{"num_hidden_layers": 9, "hidden_size": 320, "num_attention_heads": 5, "num_key_value_heads": 5, "head_dim": 64, "intermediate_size": 1280, "vocab_size": 32768, "hidden_act": "gelu", "norm": "layernorm", "norm_place": "pre", "norm_eps": 1e-06, "positions": "rope", "rope_theta": 10000.0, "rope_fraction": 0.25, "qk_norm": false, "attn_scale": 0.125, "bias": "qkv", "tie_word_embeddings": false, "parallel_block": true, "init": "normal", "init_std_qkv": 0.0428, "init_std_o": 0.0101, "init_std_up": 0.0428, "init_std_down": 0.00505, "optimizer": "adam_variant", "learning_rate": 0.000942, "beta1": 0.95, "beta2": 0.95, "weight_decay": 0.082, "lr_head": 0.00603, "max_grad_norm": 1.0, "warmup_steps": 207, "schedule": "cos", "final_lr_fraction": 0.03, "batch_tokens": 65536, "max_seq_len": 1024, "doc_mask": true, "train_tokens": 751000000, "max_steps": 11460, "dataset": "wikipedia_en"}
Each number is 128 + 32 x the weight over the matrix's rms, rounded and kept within 0 to 255. Layers, rows and columns count from 0. Numbers have three digits each.

# up: layer 6 MLP up, 1280x320, rms 0.0635, rows 881-980, columns 192-255
# down: layer 6 MLP down (transposed), 1280x320, rms 0.0526, rows 881-980, columns 192-255
up881:177153154138184130169083098156121097091141147173172141113162177131093120063146118084208068083111097183103111090186084152137163124166155089056135091136131121171136134141091105054127121082031117
down881:092069107114147089117162130126124078075100142125109150119146164187081095134113130145150085090155096157088157103186060127117179077087093120147077106129074192119102115044090168149095124032133139
up882:107142211206137157163142097097100115135056126116102195132100071094149131177092160140126132081192093099159176121082174158200077109091193123152166128077142176143152075163079149121127132146082125
down882:151144118075158113093169192169103154168142142179148088140145080107158120166106122141146096141139109137071088169117138137120136105089139121138068115108117142100131162168169069122148127122103101
up883:136179172131160120082155127128145124149124148146101201078156125099161084127152115071104180107113157060189108122083162107109117188153082074112167150154130107157125135092047180089115054158132101
down883:130118140110113098123113175120098077089068159149134133138099104147118205140121145078084096139123101145100142129138117137102139166135135113173138119127131075141148076109154147106130148107116172
up884:099113146124090127172114119101199070107092108158157174154132095155096062167099121166086126124088158153179153114130102135135155123196137158098138060128158160178147176130067128061096041160148143
down884:129143160117170176095138159147119089140152116130106128112128155135160144093087116156105123154155135109151098166161159077103101088154183145148115169124087142154134093170108110105125146140086111
up885:114122143069108087113132104078105173162098127072112103180136169153146110085162112144157132132126157131108128079103109115127103130108134116077113118102124159135160140109116144150112138081118156
down885:098181112127092103124159083155155169172047105133165127171092103085133143139104058088131113149112111121083119130128142094140137143119139146169139094168142105118108083151149105162083180157160178
up886:089095140130113096111145133121115144141100109156089125127092112067037174166134101137114136125137121184168141154152162116101140217170128080118139106163140196168148116063124117101123135135097120
down886:128105141125141173127094097120092133136098078123149119143134135141093157126108131161129172123134128138101086182158137125165114079114127199137116144113136106122131124102111124117115159179150070
up887:149170124167137122126081171177140087177132161107104195172082111180100090125169149106172140165153127127170137095085168111129181130145168163124158144088132092087163134101114163056142080167161155
down887:110119114082138132068159121145189146085109131124150147126130112178105162114103218135149070064161118146138108146127169121119089151113106148066163116124113075100163097189109115119156103102108194
up888:124187204127123142088112131105131155131159149143185117093121126142134084078114140078132117063153098128171119158127142156131093119085076069134117140056122142108140149160079159115087139118105096
down888:151088153119151082162117143120114090097109155144128126131113163104171145147125078130120131167090103105104113129191114115121105152128162131179093079107114142158160103143111153100065166126140106
up889:180111146096146144151106170177134103072039123064167145160113160112099125113112107106091112139133146142219178107106079108115148189146197107103098064107140186132181151126161126077105116192114164
down889:168192077183146157164160117072137097177149119086097041102155053126108095083118109112163100117123090145148101167139129136171157110128123133126089114087187147095144108146156100058084115080159124
up890:140178074110148103081090135144108145102120169170138150184113122161090136198179114171183097173114127136166089089111114138169146125146117125132129129108161106150086115165167125127191133156155152
down890:121184172158146126104161096135121166179081101082082133099085069143119167105162140183127118134126140098108127156107112154160091118092202093194137126103110114112092109101130089124133089108112121
up891:056124167179173136102073094116151066154145147130124142170137154117099056156113170113100080144119160153168111138069097153137104143134095139105123070133123125095129109149099191162153126137139099
down891:106121106114144173140200115090123111135176150127096076142130098106138096070155093136107163099115172055150131111115164065144102087047066139195134150137122140175093125121151082153167091160084145
up892:156122142156066122109093229145079152171164131107143159113132092149148130057112154134119097118116147083105071106162104129145200179156184177109082088115175175131099148050121125112148078151222157
down892:149153144170145097126139100206125172088156085120176122128218027152027131064165136097119145143113058188099111069168135141138155171099113143124127120174156074122120111133134108118091110088081124
up893:159137092139094107126099175084128113118063126095130157169120115146163100117102160136165202106192103063128103158116147145153103184195139153114125157074119159184211140119094171103115079119119163
down893:156096174156125157121093146149076135156167153190121074123113143112126171127123146170094139112156158099138176152124150092135152165148127114213177177128135154101191092132133146139152152148153087
up894:077113126110163108123158132186161134137164167125139145195111068157158152181127195194143133064172167111155067094135104155155140135162138170086168112107164130073180133120079131043176078192027099
down894:154088120157115060127133130126206185082155155195149196106096219124079150160151161133124112134067145149116203117127151133121160095117147132191168096133112145158203126106134129169133100050080127
up895:150101159138144115059121079110133151063151134100152132159109195086104174120108166185123180129144150183134072128157131107152152056131123162154148132143110087163181118131122119099175155109057086
down895:022096109164155217093073083103145143181116118134141050114127083166125083225154096185077151172162089078092144095116166192114088165124159118149144138087162121140145068116127124109061146153126122
up896:092129111102135091089167163176148128165138124132118166135130131204108113189051090103158199132146084098102176124185126132163111153146148089150059059136211115155166183117063185129170064170104197
down896:107107192121118119202081140171151135185115101156149137102086128162169124134123117112141106157148112151123092110143255074170109173103093138071159142076151102163206172099127145126150152097158168
up897:101087107104116059121143148116105058091083071109140160182156184109147104146107174122122126127188158183110145115130079179148177157076152110109175117126147126184122134159101123117171096134166153
down897:143122154099137106106149156139126124178122159147150147092132100119096137122141105112119166110112035146039128086125105136117145179155086126147098091166186139123054135099142122139094164155128129
up898:180194170122136071132129104125114093166139127149144168109107133146140121083185140120150166189132100158131152106158146102117118166125134117112092095088134145135170103101168137108128114192113181
down898:130135153141147119127117102130152146152170185163183106109108150128171094099168169159129187060125156089085108142066106185167115096137135079125161129114126082132042135112058155128193130135127083
up899:119085109136114116093098080138117092115115076099115109191137154093112156103090118153135150093110143142145059103105132131125139110137148108115133118089131198104167061200133155079119137119094157
down899:111168176129144185163147153113103038142124091184122081145153140122138134174152144108181152185144128132070088167117101148100141088148086121207157134112086117158098158166141155100117115135125154
up900:131166139139162121130118122139080138171080113121252148099132139076095160094172118117148164122156073113103113120168128087137154112088157091112083088046165182173137123148109168118125128128115151
down900:103161093092107055164111118140185092110139111100122119164133076145117165119138166179137164151131201055105135152093129156095112158070121080098228103104093100123105097107132146119109114116131139
up901:164129112130067179129129166090062147119112130179182106172126170114111090146102092127131127157182107161191119095134114117181149125111144077130159186065104103107147141096120137065136101149081134
down901:085109156165129120119140103168112085160108135114075113155181083091081184109167064048061140057113120135094156158165096128088101142098069102147066144161067117101174109155118097142038174163084060
up902:112106100109126122062103098155111136103141112120126123120103097090161111072164143133087102146076134106084125078119176128136068116117131180107114126107135144120162063129106159113134176171130152
down902:136136158115112181108140152086105134132105060155074054171111138132128182129140122110188149125174140116113088146152084167146079092092115129109105121146146111142184160097098115123100132165145123
up903:133116186053123106138117127094128090087157058126147130187145093134158085135119134124097157131185111130172119058194137156118117113071179105117086119132145222142166090121083169128114115135140153
down903:175163100061130188161121108158161117153081108105151151125098111122108143148147071131158107147138090133155100121163131186128146156079164202083148125124147116133107147150138105112151151053136149
up904:104129068127151109085123191084157152163184164107155116217192104042110149090152111114119157162149159156133138065133113145125185135170107099127103088078100155149175143143079164162113132110142115
down904:160173166132125098076159097129180182083116157160153146140110154116168154168108149168088123125130108134128079165103139077130094097109118112107150092112183123197073171164167189153089147109140127
up905:054178130150132105084154181200118133083143096102153090148131145104157114125110145076167128124100155109076082104188136157121177161134141092166129158082127116160154186121088152040114155108148119
down905:192105122093138055115108135200101065088131212137149146142163133155102125149105154097179139105111092192141129176188151141120137151140146152131210134106142120050052136152134154072137133111084150
up906:114126150109135122006141186118088180163167133076086108135110200177117115074149185176165159128109103096052150139135140136098118217071205091127117109087078150102147098117056109095162179139156241
down906:175185101156129163155170135148141151250138144081114081127127117114123126128157149123071115092129115120118105132166131097102117152119109186140102099155121171078108087080112164085201141107171075
up907:094147160038123118123124184103162123163160148094077131128063176148145112126141146062155104150071159108145059092123135180095128072083127153082169097108113129153138140140102111101149137116175145
down907:055164122113132084114074139104103170060155090109135112093146184097166155180106091129162166129176067126177120098103154093097092128151134116097093101123109161149096151141082114171150101187161100
up908:125137119168123099116118166092084155109186118083087193114115111172096087109076170166143101154158087049151085149180122156098160165159179174153086159129128159163201170045090146128168144186146130
down908:097142108179152161115145111153149122071113176085097188160109130074148085121153167170117084162065169140172135112155114149131122123128063140084139142121094150166122088116027114104104160120160114
up909:132193141119136123076062143092072182153132129102164136106114135141070098085140112069165139143136161168173140168181125148166181094165156115145142114123126133125120004152143123164135146167122163
down909:132154147118181176052089076106103118098193158045159125103094120138105100154077111153189147079083120117091191168151066098075197120162132213159155162134128121092202120044154152170117120075129155
up910:138073143147140127107125091083111104108140096094123165142150168099162124109143127146086114108162145093141174185165109171161119096132115171067139123136125099110153047179077148087136118160124147
down910:184175149092129155130017125134133107144109129158132115135134100129100152120133098116129107188131192169112071155157155118106144105093132091131095127100135142175140181126157133115149083130137135
up911:172178127116200102076121160091157117190157135096101124121153080114061097126172157150157104168153177121135110100101144132130146118160134147114148131088125151192112135136116139124135176123111207
down911:149135137152095140183060113193096134108187129166152137147155104134133153105112171117108140090112141149112151133120028088141107168102099162122110113164138127076001136132110127141158084114091040
up912:134122160065103106068073100145074101108149113127135133170110101089092149097159108136119127093165122131104125122116116094152124165108086123116130109076100189096157094112112157121199112173153092
down912:167154159154114162098124136130146132158152116141113142116136129174110138091109121102140169101099130153122133116141110144113158084098131122155151147074128168174082174133138136171135139073172114
up913:156141156134158132082117084139156087096125111112141122122106124079070171162199114167119122103118157090121126086144109145182126114171175133103119107101079133162134065147116130105151125092070173
down913:106126121135179147135122134159132150136164143113125129120140103119128150088129146165189150071163098108078090156081129111096137124095112136162138124178146156138141191094141174071093126208130149
up914:080101155173116124123116091107122113155169137121106183108119134098144110102122204143136176156128159094089092125114121097165156127114156126078099178149146156162119094143108133120140141142126193
down914:133088155099075149114121165153159141110123121182112149107134115065139109161096165073073107120121122155094120119092133158088155152174118170130098164159108107068107122090080077164123113089138192
up915:124216099118091078116142148110172144129132095153081102134149116144138122114182135134151119141163134173115111116113162117145104115137117064112054135138120103125167076138106159129152068117161152
down915:156078090148179114109169112133103108138106087145157109168128168176182130181129057119132107147130140085122177116145090119122173089107174156099145141120150126111101100120135147109115117120174106
up916:134096142092164118074148153126142148184140175136188116085133115110118034057126225111164146189035089162187122108127095147133170180191113084085080151129108157136152157128098199069108132157117165
down916:106157205124084144097101109116153063145105148115115093118116151134113128107167071106185130203122181085098056160109130138159137130139116153127138111153130106054122187093130104096176094155147184
up917:123119136138138162164122086151095120179167137133164141146128165105120151146141146175152116144154123116116119125155090136105144135172152130114144144130148113184159154177092116101150160109072111
down917:152150179138148169119131133143163110117111099130116117159117141175127118106167099125105195192204182149157146140150168149122125110157106149153148152153089151160173142059128115137109098094132165
up918:068168123125100120164176178117144114126171105098096120145119128083087087121142124114109123141125104172180130151136162122158113136105123137119136090099106137140147122132094134104101138162109120
down918:179103123113067179121105127106123153143130130147106155137142127133168146103079136136172147127129149146051115113168113136118163100098077134119089155143144101150114113218142132105125155103138140
up919:079136128092140114122105099130146117104139137145113156151129104181138150147107110100092191148140136146094136108058177163136127138130145159120148126151173174114116068147135134136112112153105191
down919:114103149095104166122115121106126131113115055100148107133186150171117091148155074169114104085168139142131122116093092112117144163081136093117132140149107093110086156147091104100163114107142091
up920:097166118165147150130096099117151118153095118169132155115151156097127098115151056078130104129098116119140106104192080141130128132071138153150076151108142150132131089151109167117153115184163128
down920:168136109154128129124116110116109143138139107097144121115129145132128124146123085155093202144160145156142138099103095099156156141145171057115116114115163150084091111137116145099112103090074120
up921:126129098121130131114121171105126155095112107155105212213163116138118107187148122109171124134113147104190122027155108114176160163172137111123139109157155153120079067174112111126174145133118181
down921:164098100126104100087156144143139156151155121158075120139130108123159100147108101113132148139122104171146153149092084148190145132135113091145129143087103122195070149108114068176033118112089161
up922:061134140180145146122105143136105163094130134143175120136114164085066102111092166101124087159175158123209137072156043082144107130125198106087084092148105121133124116035096153112123083114077142
down922:129095073084173103124163178102136101164137183143113159127111093112139091125123131138114123094101087127092121129122145119149147116139109105133149145140134108094141145128193147163075129164176136
up923:147220138173153138083150182151107187153144138172089107199112101133073128122158125122127178172111106099078151145151153166120114166150147114111110137082138134114143152143131138127153089138116210
down923:142077117091141169167088160118114188113125143060130118108106086121165105121135090154141152090173143144070081159132145095096172097097091174177071167162147141159126176163159092168121174155137195
up924:142131157136090105132120156126087097124091151125138134173160127124181104192143117201118166090141102107119094131151145132152217125065137112166094088121134219143118164145024129115164100103147142
down924:131189146146133220098068090144131142055177123176059122144087084136137125150162076129101102099082105153167167125117151142176112122094125178163120198139182154086159117126063093164147115157131140
up925:158152156100137138070102124113037139116152168031081110184115155117099181101119155153093189116052153204085085097152099117090139177152134167161142104107198151139161158160120123081199090224135187
down925:199108122121143138104079108156116136099116177190139049145127196127128145094192143084087140127095133153100207189112132074114151080153163175153097107122086144127088110143096181162083059114096110
up926:107139095109112089150104177147104096141142139125151137153133112175121130110095124117185142115072155122124108108166068147177139126162146125082118127156112139132179129086103078120129133100134081
down926:156080089127144061136142064119089147102165183199132090152136117101056137090126146105138154128104092152111147137118116100081089143152103120140128150161162161101174124093174167126162101053143143
up927:143178112113106130145111075165103138149130124176114120162140218138058149082162147115157151121137165093105103177098136114111141128181102083121124095119161179155133075139067154130130081131213112
down927:142126138140128131132187127090172103112135101132146155146132114118120119206111135183119076142102141169109112090169125140135139117088114127177082112211085110131104100127124137171140102136095118
up928:041120185147038143163125119163101082153188134123153161159166145075091173127148094063146125143159125158190043069081063131129099122128134097124159063149124138153094014124122167089187167140130133
down928:113112102110086098142137066153125129140118137093150150147164148102171173193143159135186117095091100071111124109150173145136036140112107150185157105112134175071079118133165218131152145156123075
up929:136153151166117110130138114154121143144134040079153143134124111136123153151151106191148145142142157146107126083158104133116128139136110083167142167051104136141097082130161109115150115131067125
down929:166113163157106124163119120122154122098155128170109116104131144102142158124112098126096136076121141092091116150149124113169122128130086155121099100158117161148120145142143129123129104134135143
up930:143131118127132144178080143123106092066100082148126119089082131078140089082142143061126102170112173068176135072139109158116178124127126114109117057095062148175133123141079150088137122128116177
down930:155078121099115126124137111115113135114121127127117116110121133202174122161139143166123105160139081121058119140130156106145124132090121125149123140089104143128000165169111134172102150111093124
up931:137204156130075101140138166157116093164123113134060170165107126109187149135158110136147162125140133157126173105060134118110161132139154088116119127164147130140144097149140162178152097150126137
down931:063112095099085209144171162087105146111114157084150158157062192146104157152121150120141123112111103093097160108133134144174068171134121150108148148102090099136116114117108143119101219141120129
up932:129115147165054120078102147097084127090159138194181122159161110133133055130168108150182177166063120177135070123163128100133128152122108124145114102126057108147154114091134124078125112159060161
down932:105105087128142118120133174098200112165119172110144145092156203104145194083131089150107162114114110116130135153074121100131132155136123111086172116122132118097106168190111142153140127138174147
up933:180168192063148123148151111166131147097104161186151155093118087158083144185128122119169197123088172062132173089104145122118162167190140159088121081097154182139145146122102090149164128132139195
down933:173185233166150104130153144144117133067119103161090066117125082124139182119091123161115111138115075068094078104162044122182077092079179165126127068110134125201079182203066145118139217137108110
up934:160140131128066087086124152074090132078129158074100201114166184111120103112113161180098139131180129128123097097115148148093179137100168098153092148123120147112130128140161118130171135145117141
down934:136139146114115140114121100106157157164102097182173120093117113100141144164117079105127130116127174116122141149163117147119140101158120151113155143111116130148134140157110104103160108131134104
up935:092109148095124167112156119125112121137093106146161087156137083189073098104148087068201149183125115142141082135146087120140125149129156118130080149114141125166161079149166140103117130180125118
down935:186150122117149117168124145130122069128170106119120166123143153126097107133132087132106139086167117139127136162100211086131117091109177101145166131142120146105064119138125140118153078066117138
up936:089144161071159096077167148110142160086178166151100168150085047131131127101141182146167136158141198146224101146092135131196177185174153135108131094118157183113126109081133142124153090223042128
down936:156101117143149088138095202183110051215155178101147119185110164142106147102154185159148158168043143127175144093090148107182150091128086074177107066101064094149082102151070131111131156092141132
up937:073102147154155062093158171110125124079127132128120165125137042196098074150132132142228164113123112106160123087120170173073149160173138136105148069099094193090115091086126124118187057198131177
down937:162100119111105160127167097093132154134154124115142144127114124091109112111124137144114163148096121109123130155097144165168140157111141094131089126115154125102000059171149131157123149128096119
up938:055215112124129114139143094134155119173137091135048140144154129122123112161176129122146102180086074089171087106125104166191153143144127074118150096096155147137130140118133120164108134145131090
down938:150102133034156117123121095104106165129195159124192138193073169098091130110107142139111154158099135145108190160147066080119163148110080212176092132105081189160141125146148095141134127102141084
up939:109142108116113085085124082150115092122143154145206122124158097216117138158086204104171169126131179077126132132171124162158217109105151127136158120096158174184182115122116168148157082153147151
down939:151129132138127172129124102202092162107107112117111113125154034165111130119088149194146103171121138171168158092107178135132136135093157091127183116164110083119170143137126140154143129134158157
up940:125121153133121151117125088147123095106140102153170105156137119117139141103159137129125132123121133094207103156125119134155115104115093122112135134141106092168133094190121123063141131155088111
down940:191118098133126139142148092127149170112138139072114137141138120115107115168109149131158140141088124105110165117144121164116174187132138135148115116127146149067121088092137124148128135107122147
up941:143152053106136107083098104142147085123113111156066143172142088133101130160184146157124117153112104154141128117135128118131114157133139132110144111138168112169171138074164147137196124122054178
down941:150112189167107104117120145151152125117136153121178131160141140095131144108097192137165149115117201184092106173137072129150131117115142090176122135117157147108147187115163131166061091100169184
up942:128210102122096137139165107149112072155145137140149146102126127201188119059122182119176170140127104106117103186128152140146116122126126109100130130106134104147098140143094158128134109159095098
down942:134096108122156108070119151128104173096101106140111132127125125111076132147107114139142126141165126149121133105150130132103147105171137120119071164132124092110102132144130121115086146076145196
up943:125153167126171126102094148163074118142124147039190113168203079172157129102194145140168172118118193101149120139116134123113075177138132134112099133146135164111174166126100078148111103081094105
down943:121153118130132151161089062160124187147130073117060198152085189081066133089070108106122068128160125176049109102177108151149201092090193136150126089116142129164161125074156191092179121209173121
up944:159124134105107103129116102086120116153108130160120192198103135149148166169090134058062140126089169113110130164187074119124169156137182152076093134117119140128116193185135123109115106120131127
down944:143117093137093133152082188147127127129128143139183079126194131089079131126156122112153066094102099134078116119137171168122161164134160140171144094081140143109128083125151069137148164148175072
up945:180159127133120095151170185143144143108118114127184163184121149093120109101093133062087110105054172150165141155145097146073204099131085163153175125144043138131172095167120107139162165113104109
down945:129166176125119124072087128101104145067212164153115119113109132115161123175092190159148180150099156131096082114110160149137052133136140116141106137155115099055064098129098136145118101138082132
up946:093133144108109118099151131106149152168142087155118152135136160096097109143193122147086134142101125129127171104110126115126127111131144108128145108063195130132104128101125124081134091096128103
down946:177100164088124110080107134152122121108077129129104126154086133117163140143114128125143162177150167159133135087071145191125119109179115162109124104162140132109056138161111095117096141128159125
up947:133080148139125129084157089123086149125084087128183072109098171118121084105074155094156155172109155115109145165183087142157123152086192109139135126125078166128155148108091127143169167149147126
down947:150126142138095134171078114128180129149132117170135152133101131113138151133119089109139144124183116126157142126169143128095137098149158150151117128161134119125069125165139103104125161088123158
up948:087065182107122188100067161144105139092087145151121150144147111074196088140129126117121133130146128126118094143189103091240159092098165109119123135009198218144193090175111178091122123153190169
down948:123112099155093199166217150080184124181102128131130128155138145165142062086132155221120092119130076117160104130096109121160110087107122107124114103105054117108049167102096092103178119128131126
up949:132084133158132138079076103175104120143107107127118150128104166097090085135140084105089147138095095113125137107200142175157113103160151092061127099137194140128113122109118155140147116134112092
down949:125132096114107148096179121144092121103088130138162156082112118121125180179099090127163117102121118093150129112078131100184129163188098097168164107142137094103095129169123176171124168156128126
up950:111147081152228187111140153131093093125176096190132133127123122070165107165171146147151132103130159109124101118195121119158125126095130172145092097092173123155164184138111165119139130119117077
down950:157114145123094137143145128064127146120111111083150170197154126150109148129134155167117128081124137192117203115148098118125146130133095116137142127179134168086127104136162086119140121110118177
up951:171137141145116135144104115159071112113106126143150075138140151101096106126228160028130162189066111119150114133106134149166159137113086079087040032055118128144117064118163133116105162152157103
down951:105142091105154141108056090096095069140074144134104108162115121116071166092079158148133128135095131132141132154141177103097114166156148132131114082102184097117050150100138102107145138095089086
up952:139065076133160144101129173141112112137116092155100120182137154098113109099168119142050111169167075193215130160163107151119113156195151085134147124064063121161166142108142181110113135158171134
down952:076055120153099160092079120116088087102143123110104107110156088116062204103094179118110194126102132193119116174111097099093124147140126143165132121106097092044206090119208123095074168161114157
up953:133178166144183112098195059075095164151114152166165203096110129179050191169116158127179132126143096120134082154176080147138141118112186163104080129162125195133197184099118120095125146195155097
down953:161121154128106092122071184150150128135113150129117155117140136107127077120172096120123073114137151100131145082133138110084192207102116135121098184071075141144096111151135143079161126179130140
up954:139098139123176123104062109125124177116132091125108178139155124119087135172103129126169137083126078167095095125204156065154142110136115119173144130081134139102174071119126160128170061149101111
down954:081182151184106106117190155104123139140113089147177161079128119146105121149105130151125117066162105105104133150105141137035123149132145136135108172138115116183164202150149116145125117153083088
up955:095117134090117073154083158102070096180124152125085155203143114129101128115092117141117152180109107144124168163194127082093114160111105122087149111125141123149170189116154228146136103135142210
down955:130127091134155180127146124185129157101148145070083131052100107192148161106180150127156065078114191102113097100129129148109102143152133131102096127093163157107154127134130115125146120110109042
up956:106117108086131071143111112090103107136144121151114161167157131159097125124181166109117016197084104094195109096201148094213143165142092130028125109182190140124126085105094115122115096136110105
down956:058165189164144150106103180137085096131151169133131139127077159113077135129150117123178144146183167133099103106201120132077113153056128129139083096140102135095098134143143128079090141082138132
up957:117153098162155126170132169124101018144108104117125133101159172120131126089102149115146071113127124162146084159217125148172181150130142124091114143150077162137135102160080133119118123121083175
down957:117129135104077159105165152132147141121120158114155163132091069135104100161155129140078153184177106127090065117120133149071145113165119115119182127115145088096107146062157148122111100132119119
up958:114120108139159120158115117128139079121052117173155161139127100169158112141174128159118160125149161074139106104132107158106118155146164150107099141097105127208126099150115106093154109142093178
down958:143138197115163052126121073130177145158111147085109096116159106177121152082099144113132139135127110150121123156085133117102152118110123147129130102141146096086140152063129086112094115131231073
up959:145165111114111131112093123122133076153190125143090121118117119148081136135156121122140110114136137089178132156136123144174161150117148124120131111159196114122121122082075088138140176161156099
down959:104195113143164164128087080086123057152130112061116160080140075120141142147118142118128179113144142116139115174109095162135113092125150124144085148122123146127155136112129111133147123145185117
up960:094145147114113096098017092128148140124167148146140109154162154122071137118107144185103127090161084109162096064147134155135144161148095133124098072119131110087144141119109125120150100135135101
down960:124136128100160141148126135127141096157112102122155147184161191127197126112166132131129099119049092131104124117087107106099062141137175131136160126108158147063058097095163143166102103158131096
up961:104155179148176113123077125036134091112121087150122206179162121133103100084146138109170154125161089132162131141125108183112135167227138105067120124054122196153123160117063171041102120163131209
down961:123097116192172081108114145120117106141102172112117123143201131142140146092121117135167188156133080141129033116132133136090138135154147130171094120154163091187091126077114157127142125183160114
up962:123062125130169106120098078127084137082160113072113139129146099169080137156079108142114071126119077191185119166212102132101122123116193143103117081114119219197190142068093133136126138132130148
down962:094093101093146187138110099059070141152147089167099089063113123173094114147064127135123116101139089147213147126074165075088165118146162173152099100135129137179038129108134134119138143114126165
up963:079108099090167111137131145159144118157091100096082153109090193141135129112101120091156210105118147112109133155160107107144100147093114095123093124144144168145112111123127133126087129141142144
down963:130097174192125115107167108142164153139156149133184110192184098121150124122161160122111074134139102136160111099071109117108147118152098152142134126112091125109120115137174082105174123105101101
up964:088092126144144107124126145139117204129109105119116150169121131033146131163160139093129156110122162089115092129140087108139195190118141096139091142116105117164148142158115136117127135162123202
down964:129151169116148155123131107177100156111129148212119080123154130135114130081149139144155149108117101125123124166118119110099138111104145131159153153157209087123228068109076083151096104136174139
up965:113118149117157139110094142129171075140159177123141144122127107145161143066098172085108158138091127162112110053130160123113160127195089154122122111113135096161147147202137139099148118145135114
down965:148113155108139154122101136110091210140151103149102170149133156117094121170153088119140101080144158103156133174146091139119125108134133147139159121104105144116092121065160110142119100083132186
up966:174104162106133096115145096144093095156155172171099145158107127111092139130134099144142109136116170143173084165119088130159161128121115124141151079107094147150130110113059098122138136136139140
down966:164175147127091160074157133129142142117093150121131125081139134167084089098157150116106163124123157156119177158122126192084177152099151144158113129131183120137094121168162090138123135134087132
up967:108107157146134129118134202120100174098146112152113135208121120124153176172154119140121120099151178171081114134120156175148151123119079105123078159160147141157096124174077155118103101100153140
down967:155127147079121165144143151090130124126164145138092154168128198138092113099140101147095160161152184100166143159108127125112165099125141170209104130092082171093082112118155138095157112163091074
up968:093125087151029046076196140126148093146193153141141208151101163150122173071124222099162081090225085126089120098155114175161177157152207102088115118158155149155125167083122157147119094142163117
down968:091090148144159148175086106112148194144127129120135126092163164132107122151119123178136075111102124091162159090157139117108150164169093193048119194143108044101146109075189122113120112126088182
up969:123141176100137080151121155036173146087186175097089124158133130125147137076173140122119134109125131104081134136088102148151113198026155124118150076109131146166143078117058172101147128153170098
down969:159170198122170128092155146153111114087147092103139129131151121094161131126134129150222206099159136158104118049115102063115072137058139076140158087156137129130237135075093142143097162074113143
up970:183135111109076125095110143124129138136110104092169156180185164087113117127121114115080130130102137165158174097161073189139148121127150120127155052158126134120128150144111126085095168130169123
down970:167104113183139166151189141102132133123106128121111079133152089091113111136126135175124164114107117080082066151143109143132095107149164179085113070122100123156114164145152101125180106136138128
up971:178183147111164071129114092111154148122107125094092124119089118117087142158161182076144224123144153087147129109125145162119104201163110112090149135132128145198134135130128184138092095162131117
down971:107204121114090080130113137154162098156159140132121133129162127183152139089131138135169113068184151171146107133090182163150102137132103048158188069146174104090089115111131156148138133138115128
up972:111177153107173082145200221084160083150182131180109191118161130159057094109136150141168123154121082098077147129090152125142148172093162123132123170107160113175125094065091152107091117148114130
down972:169080117199097150122101120164084120136130129115125070123107139095137125162109208146147119104078193144166141118170158149152029142164100109140080134132106158067099091124080091149151158104066099
up973:139143117110158058155156092117085124212158189091158110142137134133072058132117164137099095197099122112089114131132156097139158094125188145114127112155149127114148086133144126160137127142205157
down973:066114147148101146129063152121137106089094132127166140141128116138108171180107117094137148118129145131124131155108098140144146183177071134123162145112090169106028104138116175092134132079108201
up974:107151132182150097130131112046119118092128113101123148171121215082169150184090158132083152129158160137148120124131132196145150150140182103092150159125087129177130089140108154135165141147061164
down974:149103125153142089113131152149121134121175147176154142127170092102073148088129132109099110125129173127087098092144201115150117126090126113135106145110124110088126155083152167113122089154133136
up975:097133152151106102116113154072118082106146134137144190142155119097099097115117133084097110124128133163169168140135215138154118175098150118164096108131123138136157111122101142185087164145148129
down975:148176126150116148130121153125112140165160113148116095147148130112094128124154111086094143126097131138128160162158131188128115101170130143138110153166131100115110116116143157124118124169179128
up976:112163118141081141104117110127081086130132141081124127148124142091094142131202129069128158113131095107200151045126084106195107162178159138121109123076158169121145097155097132127141132127099096
down976:146152148104196122114109135095145137161156099101152124127128135093124083143053088106132147091109154121148156138168092141071160080128138189111165141167101120109039150096135093139137160158158198
up977:207165101128124102092116149131060139134044090156088168129142107173146139103143170115108151125143062128104107094205173083095144165083134094090107126128147164168113201120069166105141143103136171
down977:126081174138118114169148072127138097130195107155171110115098153101091144161126117102119107133116166160124145159164113130086107130126117144143128164122146151096126156132162115080130112120146081
up978:209149136095119132150097139058099075120186128092137110144145136165127131111163087098189156147109078099108093124068075114125139164110125111123092136128105092131121129127148125109137092122125142
down978:123113141173121126133141104182156084117146139146133146125099152112152129108157112096118117112165107136141130110147182133154089102163122126121153169121116134129161122133101155153135149166079131
up979:132128081085178092169125152133105144173120162089099130190156117142117102141186115158134141132143165142109119155114109145144119157073175123143128121123178128163118145164163083120110088120149138
down979:131099116138094103080154065172082087130092158137166143146129167124126093127117072085169113113155101141117143116149156147156138166112139150148151134132096091065087120124089132106172126133143100
up980:086149134081049068156115119052101100117187143145124103126152115186137109139131138102170150106147150083146031109098117123130178143113130161113134128066167160159200100134178105084136079131117158
down980:154132155187168125145103170167141145126115144058159228113156194115082156137151130164131150121150147167059160129216089140172096188124122153085172137097126127095161133119135082163125169122115034